{
  "hidden_size": 64,
  "num_attention_heads": 3,
  "norm": "layernorm",
  "norm_eps": 1e-06,
  "qk_norm": false,
  "tie_word_embeddings": false,
  "init": "normal",
  "init_std_qkv": 0.0147,
  "optimizer": "soap_variant",
  "beta2": 0.95,
  "weight_decay": 0.032,
  "max_grad_norm": 2.0,
  "warmup_steps": 200
}
Each number is 500 + 25 x the weight over its row's rms, rounded and kept within 0 to 999. Layers, rows and columns count from 0. Numbers have three digits each. The size before them is the row's rms in percent of the matrix's.

# layer 16 MLP down (transposed), 384x64, rms 0.228, rows 36-142, columns 0-63
114:496479528512507534467469490504490505530458496475496483502529491534536489491514507551474532536455527491488502501497514563493479522505488478471508476495468473546492509506568508488479479499529468
085:504494485458478509485472507468491528473531516497553470499479527492531519468514487482525482501480431462513520506510505524508531497476493498498514466495459500469484464541460483531464538468508489
094:459521476526524506500508562499528478534516491516508489513500500481450483464494543484487499463498511464520475463451490501519455499502496483524477491497453524464519510491520493523482486464454470
113:539499517517496522512537508471523517536526491535507496479477515489491505525526484506502525533534574514492483546499488451514505439506513535544482445525488474524517475504506519505501510497507488
090:495514460509485490474500469481458504490513499484526474517514546507551513506504491480506491515526466484471423526483472481513517479524528495509489466481497470511494438456509544509484510534501478
095:495485536462472497544514479497496460494527493500499489500478536500500447495487450457448488475458521508471466508497547485486504513499476506482500508529466498512492446505483509506496526497545546
095:489513476487470511469473515460498549486490505481468548518511515491517476504493503512538463526518510526543474470505448512457486524492509484499469491505496499501507486492524522493427506536509554
100:480481513503539487437459512510469445481493504481486508504525533492477489524492495467513509464505524489463483502511500529497517519496525497498472489509457476533505497484488591501550508503492516
108:460502515469508532530473501498485540558529507491484481521490506498517524537499519521496528496489471513487516536450491497459505493487503524532505528529476540461509453451535470480494532494488479
102:493498527492480502526578506477484537542492483485536477468513551526494472533525472495480474516516461499526496474519480483531476482531538488478534499486473518488454478519483467505504514504518489
121:525480464536488489512546478494498486477491538455518494508447487457499508488518505458504481530485522517490515466525508501473530523488505488485549488514493517434513539477518495516534499447498491
099:507509537502475470489506501503483474469503455468505475478489537468500514523481497527504525479497491477488494519503500475516481538485507455504465533478548509440486533487492580515506506493471537
101:470507513525484492460454522490472504530522489539490471529514499504488522491471499506552558519478502517490484476517538477480528473473551499516510512480531508507532533476487491540529451482520508
101:553491503472501525514488521472497519510470474498507509448513501509487565480523489476472481494465472493492470501507529526525482503489562513456465480479478546504502485486533530510523509510473537
105:514516479502531471416517491520471476523496482443494467491509532509454486473483536497499507460515491548525526463518526472514498530476482484535498486506505490486497470499488525504520511505469471
085:465497525505501496476461514526528487502495499480517529488479475521535504505484517482525516482480479465509487547479499547505491457461526477468501513457556430488509516464472504487475482476478490
089:506497493531479468507501500501524478504550493489509480506542521441461501471507524443543491476500543500516485481459505518488465504474509502458510518464467515523495491545503477517557499507503481
118:556535466477499513490451502472529473490507443536497475538503518493539498506494456512475530511494460524495516516484498523507527496505479486505475501478521501526560491530491512495526542503543497
092:506497489504521495454521494560537493512551514479471515454491513508528513503491516476490516496540501512478529468482535518476465530501524507517485512501524466497507501470482535502514415532489505
111:518480500546553523493466544491492518503502472486552505493497482511501471487476535502485504492522574479504484503507440550494558475505508502505524540517487524534469502510497498510500502511492493
086:521542461466505537523495513523493504486445488469505480497512517509516528456495536493506500453452461516525535502498483521528502522443493543506503487508545470490469510504505478527507536510487481
101:487492524507494534516507507468483469483495509527558500469506518458479489523518508474518487496498479494521505521543527486506495507459492470471548512535539500491539506555477518487514533477462444
100:483520529495509475542448460500494469483487491485500521514523501526544544508479480495502484458530499480531520466481526503504493447503535517520510470510470519478542490529512492509464503535547530
105:486507501503561509457488495492484491540530526514543539512504501482509458518512524469523511480453530509507493534512533477524487469506459499488501475524569513524482467492525510522515472518473496
116:501486528515492506512515525509520496488497489472523442505490529490530527574506445498492539520498514482518527489528531513488454520509515486516518507516473451453530544507510528506508479480494537
121:501528484507514501485510483459518531495482453471492494498507471526438526502491513503514483504507530466497510503486531530500495468526459469475470559508498518558463549466490501491509488522485537
113:496514505514474511489489485502502481459485486515486488462495509471524488533501489498466471476479490449430470495498462447496466545476444464502501497477489488464501520478518475526457510497483493
087:531513459519502530521488508513493533537530463539481518470487511474554504499492491449519464519496472524456458480490487507472511470519513503506515463543494513497477537464477539492496499514507533
073:483538507498479489501492469513512449512513519499550566495473518502545551467476513503509470514502503459483499535458503513470525502525509492501502507517459518462532473477503453482513498509477528
101:455544518462484485512558480488518519465530494445447503515476490518514509504485499525527506483492527494497496528523475499508496478539526456527509507468498518490470500479488466545489478496551486
106:528494509477532476518504550483513473544515506470526517473461514474501500496495498509520449511474440499511457477507443495504534494497477452521487523477546503500488559506477493500499492510503488
101:483491465507495480492496477499529478475508518531449480497477469460539508478481511495480542501569486478518533483522520521457493501520466516486493483522475490522525492449500467457487489472496538
093:527497527522497516516496505510513510533480525522497533564526493488484490482552517504521507504500489528480503529538502478507454491516516545534532469486502551467535525490535446533519512496490477
125:524529509472510473504553501462547508547492497486433513524511472476478435524473497497518509507479526460522476521486511495503509519470519490505518471470527470488498515516514493453502485475480486
109:485498522505502459484495487471546504500477495442495473505500486518506466503530453525486477506450475493520523491540495496514507526548528440503457496502494515493545510513507495503546510541527474
106:475529469530491434519467535505524499492520508487461478499479492493526496475458524530528519530488505460504518510518524483466492484477457472502473509488502552492505540519516477481512488439502512
076:489468507503503506508541548451489517524471491466475541489479477518496500507513537516513521483484497524526510482526525438494473469459492488525448518522531452502519490524495519485514514508528543
086:500449482547538435495483517477505475449473488509507513487497481497469470466498503479507502508522523505486482509504522489536542485535502504498483510516509515506507467546467502521545521476472443
096:457501473541496517540500491477484519472457527500441517513475499480477449491476506504505499489548502533524504457521519520530513496528516535510476501487492539474529482522535458501489496485461484
105:508528540529543485505473494474553498558507473488549516497518493485489452451481463523512513518501486535482490496461499506450491528510500534509475492497477507524511498488490486512494505561482481
087:506527505474471504532534516502530464515529497465498498475476521475502516514541512514498518494531539494501482525464483534459511482496489464489497498517513450519474468427464458522488529522506522
092:507509487466511502510528497502501501505472511460517498512505500524492490423459432519489477545504531483528478479475474512457511520529535481489524483482497497475491489455480493519528495525485551
111:497480547536475517532488494481435518532479509472480472495538515523533505535480501514464488489497493478501453508484523545475483482477472519520524496509475482521513487470497510496452469484471454
090:549512515486533494535499497492534538504483501461486493512474490532527476462502507505470467538478547530500489452481479472480532524525511498490531524507508513460498512455512569490478499503503480
098:489500518518489581554513465513502535514501491494458507507533506499469478460499485537495539508491450516497487507485480550486487504533493467491498540508466488513504513516524533485462482483497472
081:477536521510462484479534554504498512462498490528497451518495507490502515472502524506474534478493507557454490495503488503537537488491481443519503479523524550515547493493519497485485530531485497
099:503503507491508463473523524494511541479547502565526475469514515523529484464497502471468551525484508483466511488488514499509527558512475459483480451493533468489510506493479521502502501465493523
117:467523473509542493472543458537536509505503490501534461473509517530490524464495527488526495531523475496535505553513478504508481507517447449495533486524513496497510521506530490501481479470516541
089:454501501512487510488512439539504492507514483485535516567454480506490524544477533494524492488493460457497526521547466505494503503479525524473509487472541488502539475485494470507494503500518524
108:512529475541511486530504482487477474490518488466505528480488491540471542506522529497482523448538452502464527486530447528505507513489508460514511499511482472519522477451496513498468494513549498
112:495517505500552497479535453511542480475494487536506549469499521500524513531490524553455519524483491549513506511537501505479502473451481505505492493558506487491523496477484465474501497514474489
099:499472464508495484492491502488503529515506507466502467504511510512542483518552479582499515486523486549471514532525512485491471583495518511517480493463506484515514469496491525539492503492487490
079:510474524496547515478512496485474511517537508516501503514472511485477480501503499500458505548448459512521486477458469470486523475484484534489543501460520466511558494472470498500478533527495534
101:494540542483516463462483507479543512510519474499466455519534513457531496482476539479511493482475501495510531463535488504475496525500533475522535488483497501489491493479475496455531510559521485
101:484510474514497500473488473545463501547473520499470477526528494521499505479558491465486509541503496496456494495521491536472461546506514480478520472468473502528504515531503460513476541463504516
102:540485516484491510498512550482446476490505492517492501491477509515467499444505492510481475487482514511482478529488503483535527425519486514500516577510492532552488533489492517511509479522510496
107:513463529518503481496487476512518506525537497506476508502474522502523474501498481471461495521509523470448422493495490470504568483496481479505486473503440537511526503490516516536505481535510487
096:491509481494544499508518474478501531491522549522505494497527526532500492482525497567486463483457515498454497497452483477523520506562500482490524491524495518569501485481475497490503474488477513
085:501502527534560508506498537492513502478513466514490461518515509520465511534470473537484501471484511484474473498499478547527539477490484518476515547531485533483512551493544457526515494509498511
089:508501470476482470504502492500478481505502470515510530510548451538485454513490468551492479468520481446476484514523480474531497454494464523506479485489512497486476511489539454462525493505491533
107:506455492533501519479462472449514515527543490526493458479519503532465485514464527477502501512491547523449509524504500542548484481501448496529467482497489490489477507484498507511521479497533478
092:507525516452549528506529454500513492473496488452537475511519510501493472516482488463482495559486504507476508477499478488520489486562466477551497463460514491478515522474532510502522496512491504
110:488517537547498488490528501503505528507483539462538522531478511492467509544502474500477522512512501497481476518495446510450488485496498514507515487480544513462503457548537527491501519546462486
104:468422502510529503533453497527487512526479538492494512515532490454504481527464530516525543491501494514491500479479529466468504493483511480475516458491489491492549512514506519505521484483472453
088:531501470447502508546539486514524487506498539499533526498487501555511507501503529504533474515548501514474507489540523464516492486525453501502520451502504528536510461528478520476506492470464504
081:523548494535485550502467514488515471504486498461497484526495510515466505530516543482501476481516522544487534498450474503497479491495469505509503522481426522478475519534477474500495516544479484
102:477488509463470551500518511432453479473481500521512499536551515505485553523507515487490490501456483553519488532505493503515497491481496480503482517502511474488483481517525518499502508499562461
101:491514486509501461478537469547492488555487490536499453498483470546492481473492524499460455485527498465509458487476497497475512507520507526459501512466477463523509506510492471477529521460515484
114:493498504465490486512507488482504539476494517530480469525457526506530563495473483473529491491528516506557475497505504449483507474476490479486519488535473500521446539490509551484503505460484508
099:524513506497505526534548510481498475494482470500572523525527501501515553485522478512470503499513500503461447487513521540506540504464455496524474501461493492473484530485506526505492458490506524
102:502515440458535503508499492500542508499492502462493520519511522454482488515536487470535478518505464525444521468499471466496481486541506476510500516486565510467492513497482517488525470520525512
094:528476506489555459528544543528490519534505460458489487536535469535482461534488514477503499491515502488503495481528504483520508512498492513507494523505528443465495502504471494493518530511511439
106:539476465477457480503500540473451495482485477479474509505530568497491508484534491549488478501505482456497490534488499471513485491472501552475524460534527502493476507528495503477506529487495519
082:505504457478523507517521494533506500508475473495497509507480464483501545504460502453497538531495513511502530474555481459476522501476520453462519512505480547504531502500533538463530508458502494
101:510515537494518478456494421476540488486490486494515532501552531486469507511477483453525469490465516521490516514508532481521456492486478452494519493466529523518509478511495497497543497503515505
090:505553470526508517493519498491488506532496523519481566518494478493495482544517462477462479491522485554547478506504463542492498476482512532502478458477513457524497499540500520512483503507528514
092:534488452497464475433516474544501486534471440507478551507519496545500538499502489464483535513512520476498498505491506487504498499475498512466476493452478505508536510492514493535509513525480500
103:517486516473471525492472542473500506465556499507481523513479487476475511489477525548467472504475474511517500493542504530488507559495519485526498492554445493546472513507496471477485506490498521
096:456497489546529504492506484480522467491509493522521476481479496500470518488512463473506508493508458473443460511473472475479516451462494535497494467511460493533467471529495515533475473499495537
089:480512536552507523469460468471526512507502479480509475473562503527481485492491525542472493479507510504521522499471493500552523513455500500515511502467498515521544552462516497478540495498484503
084:505521564485483481496517529504512507462537522505477529545512519491486494485489451471476476518476485517494480547496479522480511519510506492519445494506524498534505555527511529517500475525446479
095:508465481526504470490504540538560498492527481529481493516499491500486510476515475516492486534469487489450508531480476478504472526487519479443487471428490465522487488494482505518552507495493507
105:504476480492429517527477508485537518551491547521477506475455455508486517506506509504511506457504517431487496483511516492503474500513501496518466543517462510514518506481466524512522493486489538
094:457519514496499544494514486486508446470415469513506506520481473505464515493506552524479486485511486461498481455501492505515490491529473501539503508523491495504551509499491481508470515547504520
091:496491459516504460503502496483500486545495526505524490510516458474508485461486498494495482499520467505523440518497492474469522545514571507487462492518540483502505533490561460487487500512528503
102:482490444523498514510469509518508533507492520466503504507473496512532506466520525469505499522450511482555538483459496472481516490524497543520478485504453561480475464507493522513537496499528491
095:501521505522503494506508541487481465508516477486532474506480534499458471521437458467509503525482496492494530493483544501499532460545526510466544513491499454475535486532462489518489501488491474
091:511552472458525523501501494492477458483474522519488551503517454506515506512474507520553516477498506527504490502480498500505459529516538477510541487522455515489524504501457505487513451497468456
095:463509443515505487502504513468539468506488489493476468494522505501493490506501500483548506529522544533498504496477537462503493512467508470507503512537547489521499517548526479482500439552530515
086:497494548513507513493508465490536515449524506485465477495537470497465515459512518508516506524519563532489531494488480481448512470516481484470468523505488516506521472512470467455542490503503485
089:491503536497447477510475479475517511488512459510526480571507480497466474482498464538503552470526464514479502520473532479490509502525477525503505496461505474489505509482485501481498521486517434
117:504510527485523496486528461537512503489515518475488517524516518531533521513569474454528512502510487463515560461538505492500524474503495526540533527520502470484471495489464493523490489533480485
087:531485481485514510445509506554500502469523476520479495489508522519522489495509557502495526507517508488482508517439493528511529511476457526465499518485529462507524532522505516436541517526512500
115:548515459458460472507463489470495485471485492459466450519489484551504486529527492543462509502493510496512548503542501533502500528480516494500519530485536483514482510527527512488472507525503502
112:474486465479490473525485461496477515481519518547493501507484525529516507508543473511505471510498470478496503453495554506486530490497502504510502514524509474533455457464523518456500507508499577
097:504571537541456489535494491500519530518516479527509486490488483478515501506488505492533535518520553485516504465535486497495490535501497526510483468518530489484522487503458508519484518555485555
104:516479494472518477507480512541518510539452495470484519507477519506492530483479480535491513502415551491497494476526520511495488490484545514498526484486499489526482496494511503483487512467480578
091:502503520501508502493502531513528543528518456532510513461508514477546542507524506488538472470469546515512543496489503517501499521473547462479510505448502515535504471507507470485538491456507482
088:509529476516477464534513467506522506480502533504512521482494491499490494502504557536470508474482533513483504547509435503473501505507513451453494493508530439460477489470490492507490495506503452
089:501504475548481541499519498442539521496515535507504490515486488471515549496513476509520525517497512485499485484483437505482473478496530508511497502452486517472465498465547487512441507500519534
084:526560479485494504498458461501470426512480531449479489517511536495512516491448535495481473470497473460517511482510448499492513513513503520484487506521498491499526470496504473491499510539485477
094:486515508542506493518495489521493471462493492511511472511497489467465510521491484483503472484568450487499474502480518457517495563494511509537491547503515545502516499535496467481537484484538465
109:463521525455494473523518491532495526525545501459495525497487504491474496512496511507457493475501504521546479494484496506497480516449531498505472457487492497471525557523477487480503477568478531
089:507507479498506483487461498509502534504477520477449509523490463434495524502542480483496482507489552495544470516474562498521491481519510481493529501518520543468488486497498444514499505465479511
096:501484472490491440518513456482486499526505510438518482507547497508503500489465492468456502510489536514495508487478497509547525450509503484543524470492513523496492465529535493468514476478479543
109:534551536487512489513510502493476467490496509492542530487490501511463493432525498531460516509452517534450510524536498492478464507490496468473515483493535521522530517502501491523495543530483489
113:437494532482497519459494450498458513503464512461550490528512459536455483483489521461512497471551489485524493500464465501519512495502510493485488514507467464477520503498509482481519493493479524
# layer 16 MLP up, 384x64, rms 0.219, rows 37-143, columns 0-63
089:490459513445493465533489494510493529502526473543491501507505455506490487507484508515495546479523515504526521480500495467510510446524489472452483530482510494497468560472517516557480472506488498
086:517494498486461455530498473537495493472526523479533477492506509484533498528469464503507516568504469500474495493493483509514453482502509517494497489526526469530453485466482529513549502523526546
103:493518540535471506464503502533504503549529508467514550468516497519488508510478543524493476448468516508480491549511505514520515490564503479531517474510505533529525511512473485498505524542519504
093:496489493477501487528521498492492468485486482524490531480493524448462526524467567506500532476454488511514531483499516488503522475544482507491491494527476533489463500526462569496473527507516477
093:485499516511507546470458529497480526499536465523498495485486538501442516456503476486472483485537497465479490531530500476480472482496524509501487532479508510546528470475512494505434514475527496
080:498496489523555517525504494560510472541505493531533495513499499525482526466512494510499558509493478490454471535499549455519492483508476515518536507496492501514485532478474503522558493474489477
106:479487524492487558573526508494520528487525518488492492483527479488487512500494453521500524482473492495491519515525437469528517487479533508487525445472493540516472552501482483497522506500502506
110:546514510498514540470534541512481477472491501425530515513528481522517522517521500504493528525516550518445501492477439505503522533489476527486532481483500499506501528475523491507489510528510514
104:510517493553520540505529486540491467498507527524495444504491487486529521559501476537516485491507521499506508500535477485522501541520524538490502494460497446470498530456476485499488534480524512
111:461486492469501536488511475525511459475515505476442502496518518482449487541519490521489509483576506480478513519515485498509455508546511480522484480515510502470528519467463466508499520485524505
094:506528500492470526477480505506475469506492497489551485510459434535460473502512491489515488501493494452460492493528503488504482486546535554484536504497479520532513507523449505520472471494524481
113:457514489543517496478532507448468535534529553494518531511472500468507532482518498513517490473509499543517500477535491479510509525546525475535514464480517489512481481533532475517494494465524514
103:467484528519479524477487515525511507489516530444510475563485486481535505500490514509459469485493542518467483517497511524473532502538467497533529534524487449503512517503490490522479504493554472
110:477491512501541523460519520519454506473514502512482506487533522526515486523531524483523507477514497496479485504520518469480490515523475502561509507453555444509487467441520515520474523521497483
091:504511504502522490457517494477495491489528513484486489509504446517482463513486520534451551492534559541486515535518511511499501521500480531513451462517534497505483471491498523464534526539511521
098:474496524504472530483503461498525533478495528535467484524486520444519500507522536471477535460480487464466487484504460512453523503475504531522488547472528475486512496495484536496468502479490475
102:458522519488493496484508488502515511470536459450543502460526475508460496475541517511488550520517467520501516538479484552529523478544465507547510499494498478487482516514504513474510525517485505
092:487477517492459538487520484498471503492537493486511532519525463487527443522530472494536505506485466467506458536547511505515507545519523518472525474493509489496513536489466452483521538490506500
102:511509496451501526518553466469499517496536477504504508499492475463509472496483539483473524470495528492543527465506477522523533472528523516542472494513535523482479489496460481504444520490533510
092:487454486479469490532507480455477496501507509539457537513525536490507473509470553545486536496479491493526482509511528470526506488526477518462494540487457487528489457504494527498491507479507458
090:432520547517498488497505512478499481488543516474488504465468495534482505532514466488517511484512483490500484502538506514530538516486507507549555498459451475491475504527521461466516488477508485
096:524498533544480462451517454507440516521507469463561493483505508495503510550490518529501512520463462509496519543497475522515492493504523495536500483519505514487482525461513457490488502490504491
105:529469466476466464458497496457490455497501505475458494463527491491510468473494506513466498453513499466539536484535531503492486504497529532507474484469541495518486527501462520493470527529497494
118:502536501508495518494525445513493552471516550499484481489518473475490507530500483469504533489529510478482489445507501504528494498496489513544532531472497513437478539466471480516471531489480486
109:522483536502526501485523528500517583447481565528476504492511498479493523451500495508499467488523492523500504497502476506450521502485505506499494491502511498498451521460524503480473518511524451
102:501515517493489528475509516502474515499516492491509503480504504503468480458482548475465525501482500546541514531499511547524484503470559528479501516490457504525545453548519528501516537512507533
099:534484498495529502506524490540503533494524431516487470487487520486481537532498506541475498495529521548518516485529485528524499523498510511538431500482542488474499524478543491526502527515500515
082:495490514521475500510505486442520554497484552473484466510545485491517482512506512546486501489478483481488499491509509474488504472471485502486454515469499477540504519570490514505487502455523550
096:509495524520472505479536486494470497470538531486459505454500515535483522484507493498505533512462485500488551527523471515511526509493538475503500544479511480525549528456496540489526466474473476
117:558504523570508536487505454521522533446563485494539496492472515497487484488543491508487515500522502518461528508492537515509481482513513547517488504489503511507482497501532481516480537504500515
109:492475509497461487569506503482494512509505470506495470488537447528455513562478508487504475444478519501505520463522459510510494500492504470531481472470485532498511490484488482489469536524520518
100:457451547527484516462498528487524505452476476483476486489486501517502523541525448502485491501489507525514544489517484510506549530507482544485547497478494482464495520499525517514501512453517486
119:446545503483540498467486509538485512465497542485472541452482477533533509510504498485502503492518532503500537501529504547527505522516496486530463535501482439518497534498509485498511499493491464
093:513480500484442489488523483481493477488512535484517507488515501501431554492509528548504495471502506458484521468532511513512463529498483499509476479479511507450551525499501516477537483460475486
106:568493500492493559498508536515498504498504509527467491477463504479505495496484512488469495498477474494528505496539513485501469530506487461500547492487474463494563494506464468481464535484494450
074:509512503482494500498499512529489484517489497484529500434507532465494486469542517481503502471449518521469509462524462487538509516489497491507576505454508512542467472517501511479531520522501471
097:523491510471526494502518521500508524504486466537464446527472493513539480492447487526490535455517499516488536530469497521481448490480498505514480500478529533507507492440495454488511522492516526
095:507527525514454484511505530524521476499531493561505503475504505505504492464476513484460539474517511538454515517510513510511534533532516441470496491484471490505514479490484469543517511447525509
101:497525526519477534488465482495498513474507481471496530483474500530465485487515554495503526527532526501464514482450501512522473475553487487473511505455515466485495456474488493493462523499546465
089:468485526490499481506483484501518524459536521558488521523527540485500486457508498480438491488500458476509504512510489476554505521483488520503541503486519512515481525489546507520550530467523505
088:503477513502466501491454476554458498537505470538522502484494481450489519552487540486530508505494449521506505519505515515562505513500481511515529499539482474519530497500533501482468524517510485
107:493483483456476522497511532535480497512509502518504475548462487480491532519474495557486469493499506508524489465486500471507527481521534527519486449478498441550474510496470482485509534483483464
086:455495506505557535453513468500493464519488498532481457527491477446448523492516512534511505464473533501470494522537497533518470486509542522508512505505497513479515515500487510475472511477504468
098:526470513509504505453514517474505475478513506511494494490484518492539526467474491509474507477468496503462497524541513498519465495497509480550551492453492495512542551478533485537481444522512471
093:516483528482459527489492470523499511491513546505530479503478513477482526502492498501526493502573491453510526553458469488534493544495487531512499502501467501522548453506504526511471476485519508
102:487489517551533501459524521486484503490487504468544477478495494499451532503485522506507494443540497510516520465489487504545503501554471487538538472481476498469500509517508485488489484482441479
111:534505520484527518504517524513462478489461555482511535501507479493512543512519524492484494482488526507510446499488494485541492507483470531508559448523509479499520522486552529515479544478484488
092:499495483497485511528517508492484532466499477504502477508530508519433514466484462488450529485507519497498476480476518488508492482527498468531546465535510512446467516522518529500451540499494460
112:503500515470501535433501530538515550490494479480474516503481523500484524496502539504481515497496553450456504504488476500532506470516544550490529502502505474493507519505505483557483505474516473
110:518488517486461528519511532483518495477548499453469498559494488446474507458475502524503490494506509503469506511498510470502478490551522513504489466526515543535497543466481518517533540507507498
103:495491470513523530492513516490498493507479495486505533472487460523510514502526463516481495475528507514460515505502484537577479500491557535542530468504505471500527525496559507516455515473500502
078:475467529474472477468465441454485509517502518537514504540500534487493531510555479501483519472515458482497508515455504538495472513501489493496478503489534499526517517493460502472505472512465536
099:477472537513476528455518489492504493472528497488513487493502457493511502479557537504471512476467541520499515494504530468469482470495509495458489554505511493545494482495476526544476499479547529
096:519525548493485543505473469529486521471498489513536539487558468493491483489494479507465522498515453501511479487499505478463487479495479481475524473501525463566481524478542495496484533482496482
099:479498529472522475465480526486521487493517512488498504490512508507457460539472544531514484496529558553489523537520485490521477471520517503467477494479495456535520517515469459479490519507524531
102:467513507511546547463549505507507482485519519521496435498468474501472505474505467515536525486463486550526489519512492472528488480516534505527491540468495479524496506548478508476477492515509497
090:483525549508507475482523506531522475471485517561527510464488467505505508481495471499507532537534476490502502550534515490521545434522481525461475515522507473525477510491498489528507486498520490
087:504494482468546478520513483545479472484517494484493501528461494504494476526444489545496489498504449505530539511547500501550479515515479518529488529469513500481515564510524491509516501504531474
088:496494501479511546482492490521474485451505512487487503512454538459459505480482560510514568515530494480525456498465471494496508505488508518487534464485458500536485495495476492526521511465487514
102:469523506506506524506523537479486499470525505481489566478512521553508536499540448523457501493491493542485473536491479496509490459511507525510503507522467519496539512462487486477509499483543537
096:477477528513472485505531521491468484511526512491476507538503496511511500441495530534478474467453497551510476512507518478469531513468474495461497513493503497504461515499495539487445489520518560
113:482479516492494528525512536476467501479488513508489465474484474474505509492473558543501532491503521527499498438519498487457482459501459472541492503465478473550481487508502521536507497465507477
102:487485473492475492531492507513511514514496526544503517513479517515516495470498525483463473487475485511491484545459497565493489495551484499504476541537571475500477532460471465496497522494523485
099:491505538519519510451496476535491499442470496520488522500491485534481520479531508503539524499502466482485517496526520527516496528495530508526564543517523492510542476495518504538479521490458457
086:525471484478501507449532543535489511462481474488511510502502532454497513480468441464483523487475498521500467472547484513518505512495523504527487540487530495493506473488497506536518477511481440
099:516468499477490533487541482486497490456541494530497507502446533537495539479514561540472515520495513494509486521505485478516531512509512489470485520478524478518504470455496521470475512481481445
107:499506529498526526489507485515549520463498524488526476496503528496466536509474499503492544487513488501486476508515446516509456514502506494470516516541513536460468474529481457502467516527461559
101:481510516504479478490475536483517507465503529470553515478502467510479510480519432534480522466446523511492544540502507542490520472510494492521529521487529482501511505517533499461461500481484511
091:483541513480502502466498522506507480446477537502499513489528510535518466507508450517449527502478491517471504472520482481512499541522498498495551544482481516479501460483472482502532532498459456
120:474481511489509524507528491479553448458495496528550496498529485487482556517448510488490507433476514504522517524553527517508513500494489535489502505479496486495493544498502497500523470473522480
101:463483495468513553464476490458500504440496510463526525479494476488526501471471481509455510522510481514476503518482490548519491551507512487525492537533508460539518496482521499539491492505471500
101:510513523508463532478533539504475504462457518528513465544528460520468494524520501486473498508553508527460556490484514481480474509511517505523474498512506501529480475457487482496488494492466461
091:529461517502468497547464525497464516500511506478486514524478517502507449496492522513496495515502468512458502546533501491524486494491516469490496487521495523520475520434533517490425503535525516
105:506472480506518506517527524497499524449553534507497497490464459492490488503547493539488512455514525497510485506557493512489563536470496466527483551493499493507514508541494486512513501482462499
106:503479502507481473488539553494476478471500525485463504540500553511507528497489519535510476475450491438545545514497481479528486496508516514520544522477515517523499546486504504474517513506480490
096:519482523487531482497508466461493475486508483485498496500507510480468507527477445510478512478472469484455496497472514514459486467526441490487504475506529518531450477458475524507484493551540499
106:481473502491518518516448504462513518511543467526505507453459517481443533496516558522462514474511496492506512492504488523483469542513477519511479506486507514463494503476496450468485507497523538
093:468472523463462508529513503541479486476512446508451544489523507516444475527501527468490498494507491488475520484521524534466521552489475502494482477498505473468500531514467522485504496538503492
094:505514513485487456500503485477533491480508488555522508508515488432486509492505482486538502507459464493474478499527470441473502451520475498494512520500545500503470464515473484533468546508494492
091:497480518479492466515496510508506493512511425483535447493521518486476495512511480512484521486490459480482491502500544524536505498484523533502535485471573469501474492551506520544475489503490500
093:475492503499534494471473481491494492521485470487518524467504475461508557502501505506514537482474502457516511478501504512535528489514430561553508512485522496470505509507541488504451513510535493
097:521463467468457521485573528475512543470513508455512493483468488495510518503508535509453452471512533479523514508508477467520486482491530509502500488465486502532526517486482531493516505486533497
108:494463496522503511452509483494483510494566493542491531511506497466450467531503513516482506506516516505539483500547532504529525519495496563507482469448487500483507496484504519470499545481479475
101:484510526491443516535496511519501564466498501483501480530511495506531547529525467466454522520530492530470466498505441508511537485449465515486480502488515482502508521499511503498475523511499519
100:469497529525523540458512535463499513493516510493536487480501496521504466510463503518499517439556485490451495544514497500503464438505486521488480474463531465515487518489496502493525497471489502
098:514477504482535515503529520466486546494479527471503497468525497532506483465486486539508455473497463464466516514526482489473534506478463474509512477485492504556474494470538489467468529494512538
092:507482506515510479458512549494453521466467474481491512491552525443506525494485527470494468443517497524518527513490487471516501528505505530504478473479488526515475516444505515491504541477506486
094:579488480483533489446518507498460530504540497541503521509483471510471496500504490489473501441539499490518512481494502466508486529484509521496480496472520471517519505477497500475500500552509446
095:519494490493515544537481537470485519495486501499518495489448475493508520479495473495497463470485466512478482446529498529508485512500456541513466474517536500443484530479484519465456526476506512
098:483503526500505481446490498552483545500506527474468500456478452481491468502483510526498466507512555520504524490482493567493480489532511500512494483497508495525502513520484465505542531534492459
123:503488530506512466509486531507489503492505489486472468464507542496496531526475487545506541500503513475529482549468484507553520453534500514532523479454501463508527513464515496521501505499456458
088:487502486519495551500540483526451542480470509481538501543514515496477525493514507476472499504513492475454478473495480493541506492493524512517477521521489459494465454496495482567466493475474491
097:486489510487475492517497521438494490469508511503494447511522496519551511497489528514456506494472469479532579474535499515543486490536476494512509496475498543495481507489485492512526543488515470
109:487492514500513511496534541496485520501425535452524532544485452454507512465479507524470505490473533461472515497534497507504498477479466486498500515520492495518503478514491470542456504512507519
098:478482484468463558488514489506541507499518523510495484498491453467505520486528530495516519467473503484481480474509488528511502521489494495533569529471464519541443510508515484478515539481527491
111:521516484465460537523516526461486482486561496502514457517515496516515506535469480540450489564520487528495502490522488515487478498539493489532471487497510502538512504516510523483481522511504444
085:517466516501492512512526482502511453525474522518498462471491470476476478516512497562471465501546535517502522525495488483511493494530487493543496485519445480496508556504481494524504548545499522
087:525506537482464476478521476525491493467492485471503529473561542539488476460428530521494494493482500513501499517520493541507483484505502514463500489506519495540491467465498512473519548497498521
086:474479487493497454488444482543466488476491506532510506503528498500502478519519512494501508487497448488488480514511549480530469533488456480514456533491514464554477497541482492518506501497483451
081:490498493493546490519511509517482534524548503529514485468487501510501522504499530474523531410526551537507511468500500485472495484525526482507470538484533489497519509520500507522440494489509516
100:495482493462484478454543539470478503480476531510522538462445482525518525518530522497497478514501504489533477479512473471508525444512476490496533476494503456489467530473489458484509509500503523
107:514472527501502527512469526493494526504465472482516509502482471481454538515523483551478478479535463489532509549501535480506488517516451525522481519509510478528497484464488479524496511538450464
096:466514544508456483488506469446498514535513465538495475480515491505491546513516513466493486474502488513473539534483435487513471484513524483532493507505500517514568489494505520488465497503526480
103:450501522524544540508501501474470538477455514478512473461504457494454498506502510510491500485521476518483524488528512538504467439514472501515476510477484516503455547483501515523504517521487529
110:529474548526460494496480494475507480448517511478510490483515538482529500459512523500478540485460493503469478489483529496494470463513486523543499520477475543533546483461510472509480485496508534
118:443490538497515469484484505518476466497519529490525510532503458513474502498469505476526531478553499551540483501493483475509492539534503512512524490478506512472537531454494464488478525499514539
112:517495522492507507498504503508499498536471500518461493489488480491480496530553525527529530488539482488491507495568488513508491525519538488445517517525556478535513484500479445465478481497535524